{"num_hidden_layers": 15, "hidden_size": 128, "num_attention_heads": 2, "num_key_value_heads": 1, "head_dim": 64, "intermediate_size": 512, "vocab_size": 3277, "hidden_act": "quick_gelu", "norm": "rmsnorm", "norm_place": "pre", "norm_eps": 1e-05, "positions": "rope", "rope_theta": 10000.0, "rope_fraction": 1.0, "qk_norm": true, "attn_scale": 0.125, "bias": "none", "tie_word_embeddings": false, "parallel_block": false, "init": "normal", "init_std_qkv": 0.0556, "init_std_o": 0.0, "init_std_up": 0.0556, "init_std_down": 0.0, "optimizer": "muon_variant", "learning_rate": 0.0094, "lr_mult_o": 0.697, "lr_mult_down": 1.5, "beta1": 0.9, "lr_head": 0.005, "warmup_steps": 114, "schedule": "wsd", "decay_fraction": 0.895, "decay_shape": "linear", "final_lr_fraction": 0.05, "batch_tokens": 16384, "max_seq_len": 1024, "doc_mask": true, "train_tokens": 113500000, "max_steps": 6928, "dataset": "wikipedia_en"}
Each number is 128 + 24 x the weight over its row's rms, rounded and kept within 0 to 255. Layers, rows and columns count from 0. Numbers have three digits each. The size before them is the row's rms in percent of the matrix's.

# layer 9 MLP down (transposed), 512x128, rms 0.142, rows 276-286, columns 0-127
104:149133144063135159105116119101114052171150149095135145173129116120162118112154140105098093130124085158089140121096099091108106105152115087121132134094140129141105148131135157135162137160127089121105103135119105146103140140153145104147138118167134135135151096115132149118159129093151103090098105118106143124109118095110154127119140182126147167109124162098130142144120136137161172121121
097:117120132122085157166133079111145144101120103135114091093130120110152134153082151138136136167159142094113131148134157107164084136129139094090147156154146111127162111109089174122118134144111122103137160158140101101129120141115120102095156124106159166142114170117140136097154103086134158093155140114137116094086134176139136112122106092163111166112146112137088146135116178150137120144136
099:133143138101125125149083128172150164138144142116111151143145110145131149128114100170109124153167133169160130137146088140128108128162160171145134088138108128150105080122057094129142137108114140131143099160123121109160115067126141105146139156127106056110125121132150123142182112099146114105133128151119113162144141129141114126154151120117130080128134147075142110137140164165152109130149
096:145130121147130112132128102106130135160129153128129086115118124131146147109087128074092096122115118101125142103124079154139110146125111090089143115113146128113127153162116130099145124114091134118154105130101149133135125167152120131000146133134093137136147110123124134113166100074110143105135133111148119129142140135118118175152105130110143121111130136086121144098144110163133148151097
098:128140125111103149122135173111134129158124072135108094102116154141163126139115124177155150152122124107136111116117127138141117128105098147142134140089139138088123078153146137107116123118091153170105151117101126111137121128118087081131125107134112127112135158123123106130123155114060159153145118106112084080136101130127123137120179142128149092114122136086178131106103153093155165123055
092:137107086110104130124139128140130166111118115146124147143141141067125094133106078120152154089142130174158147122117119097108130143134113119130128126165165070117144136121102105100124119123122143134144113154098162079126121107163167142108149151170112109138147139094156159096143104199123148172136116163144136120123137143122158118088150162136122148128105139095190113129107176132110142117137
094:096128144126116100115144131140131107100109085154102152122114132141110145131082120105132114077099135123097134176183124133171163153087133113083121127178132112132102071148134181127107097147130152139145147149128149122140128119099124138142133117081086128147144164124151134091164109107139136145143155131116137129152168142149133151151131154118093136142150171151104122175112107148112143084088
104:148126137136149147131082117159121120106132153132121106094139120118138142115114133105180136176119102171151130120117115137110157081084091120121118155122138066159143132153092110117065142105159081115121136144137175127132107112100083133148128165132156122202153112104137133100141150148099132133080134135132127153132164112130143153115115126143115156132153124093111158160133138130111160091111
097:122170123134122145160135146147143116083116117137125114111153156082152121144148098163153085144127116166143154131105113111099158148134149106087101168150140118162092132130127134160099140137154114097102146105177147108126102165120101105100136124110193136131120125115175133122119170133149127132073145100168123132111094111150113076152136106124109121125129141095132166157152154147094154093116
097:176110139171106151152114136100159137139146132119088137154074092080113171113127129141174139114121119167093120144128100129163107132129119142169155140150146073129106136135098130106126170125109105140108134172121152098119156144143106098122107121137114068120175107103089121120130145120105128146142139145119182112129134155147134139187132119128130128116120185118152150111140155087126112118107
103:129099106061132117160179153144125145132136123143134129120120123110149103129114126093102157117117091137118140134131122102126111118115168123127146113147134094111106129110130131089149125149110133113102133065165131078109149106081135134109156124135137116132149102153136112125141103155097131137155174126130103186112134118102129114145163074150104115180139119134140139139124095031116126120162
# layer 9 MLP up, 512x128, rms 0.184, rows 277-287, columns 0-127
097:148095071136116113146103129165115128092152108158193136146113104107118111114152148085169152144139095103159099125142162121111093112132136136138117101142122099172137168092136160131111135111136152100113112146135132104160111145105120144107155106153171144170116100151121098130119110176132089098128121122149159127113105087124140140131107144127117110114182122113146144128084131160110087171140
104:128114126130128139145148097116107092188167147168169110156136129144121131156163102116141146161138089154116137133112188129132133117087145171132150099102114140140135098128144130162138163112141159145146118104166124137132126150142154125117143151110134169075095118163103162119147098108108155141166104078131122124185130115109136123133094117098097098133125147084147145121101115138162086134152
100:121115123146137092110116109151155116113128127140141123045094113136137175160121169096107127106125122119148140122150098124109129145128128128124142145082088124095103167131118176117128107121098109079156111127118100118148093122107091117056162112134093091101118138103090124134094092136138101120146134104152151128163128094111121132101139143158117079110138166137121118120119095175133115114117
093:135125160123123154190135153109110101143142135157178113153140146142138097159118161116185118108117133148134122143151136088116133159143113135080099109144078179137113129136144133151150130140155126120109121186105160142112099099112119110118112164136076083084121150168083152099127142106139181147116116116144125150149147081145150120134125105123097149136152119102131149094151115145114127122115
092:097148149142145129087104139122142083132113129152105129115100155162104147110099143149139091185148135100092131135111156171111121099091146103097107107127148147129120093134156143145113151126175117113152140136149104093110175144096121134124098101097163136130104093174122117119101161163152113135138167139108128140138109115074160149117091130127115079128173104167116132142128094144160117123141
094:103156145134125141142117129078126107157174143109151142103135114097099128114151133105149159153108136124146102144109122142116134162103150167156108149109112132110161191142114067128129129064131111159109114087087120117139101123119146126149121135177087146122100101141100148152138151116091163101114107153146167109118099129119102101121129146159134156080126107104137144098141162108165162134139
106:168141138072131095138136134126100099120121136178097113106103167155166185130142143094111118115124121099142144137152098104142158114121157119130135132139113191115108113137144122111108154154161103147120142107121131108149078084140131106136099158164124125120098162124118116134166101145091130167170118140179115128141141183112152135104116103125099137105151130143078100114153143117110162138113
098:105139163171117108116151103158163108151114121145130135154117081139067160136126152162098121153163111093130082132130144115121141107126115116153112134176116139112114138156139141125131133138104171118129128094113113115136133162134127144180120122150097087167095133136131131118174114122117132150081113155118140147114157121082101090114106124164160159124135119119087080145101172108150093121172
094:126123138075157117112133121119059137108103107136131112110182139149123098106137129108121126125102141109169142155132145135100174116157140108114134142128095174102133115131177123153143121108159137109137092122151108150107076121080125151121154150118137158161083123168141121158110142138103140098123127146135103170134109099098136137086104138127110124116094084126164116178119099111149130139181
104:109154125179113109130117149122148076111113133155123110108145132164089155108157135133107147149114127128116111153138117130125151149131070124136124106128083159134123123128129085157113129146129137112129137136106149140162159169173147160127144104149130107111062159120120146131105126093092145118110127117143126132105080198101144160134122197147121099134129112136140119145127126186104172148099
087:168128128120134087138160118146136118121139097154113099053109113186109134108159129089183125132126148135087122136163137141111137125143133143112121128127147100132077104169110147144086135112101162128120134095159112108117178137145160176112095156149175129106116099179090152143141150141087120119155135142131166145100137101139109151138095133130113135116100143145123092138111133145106122153125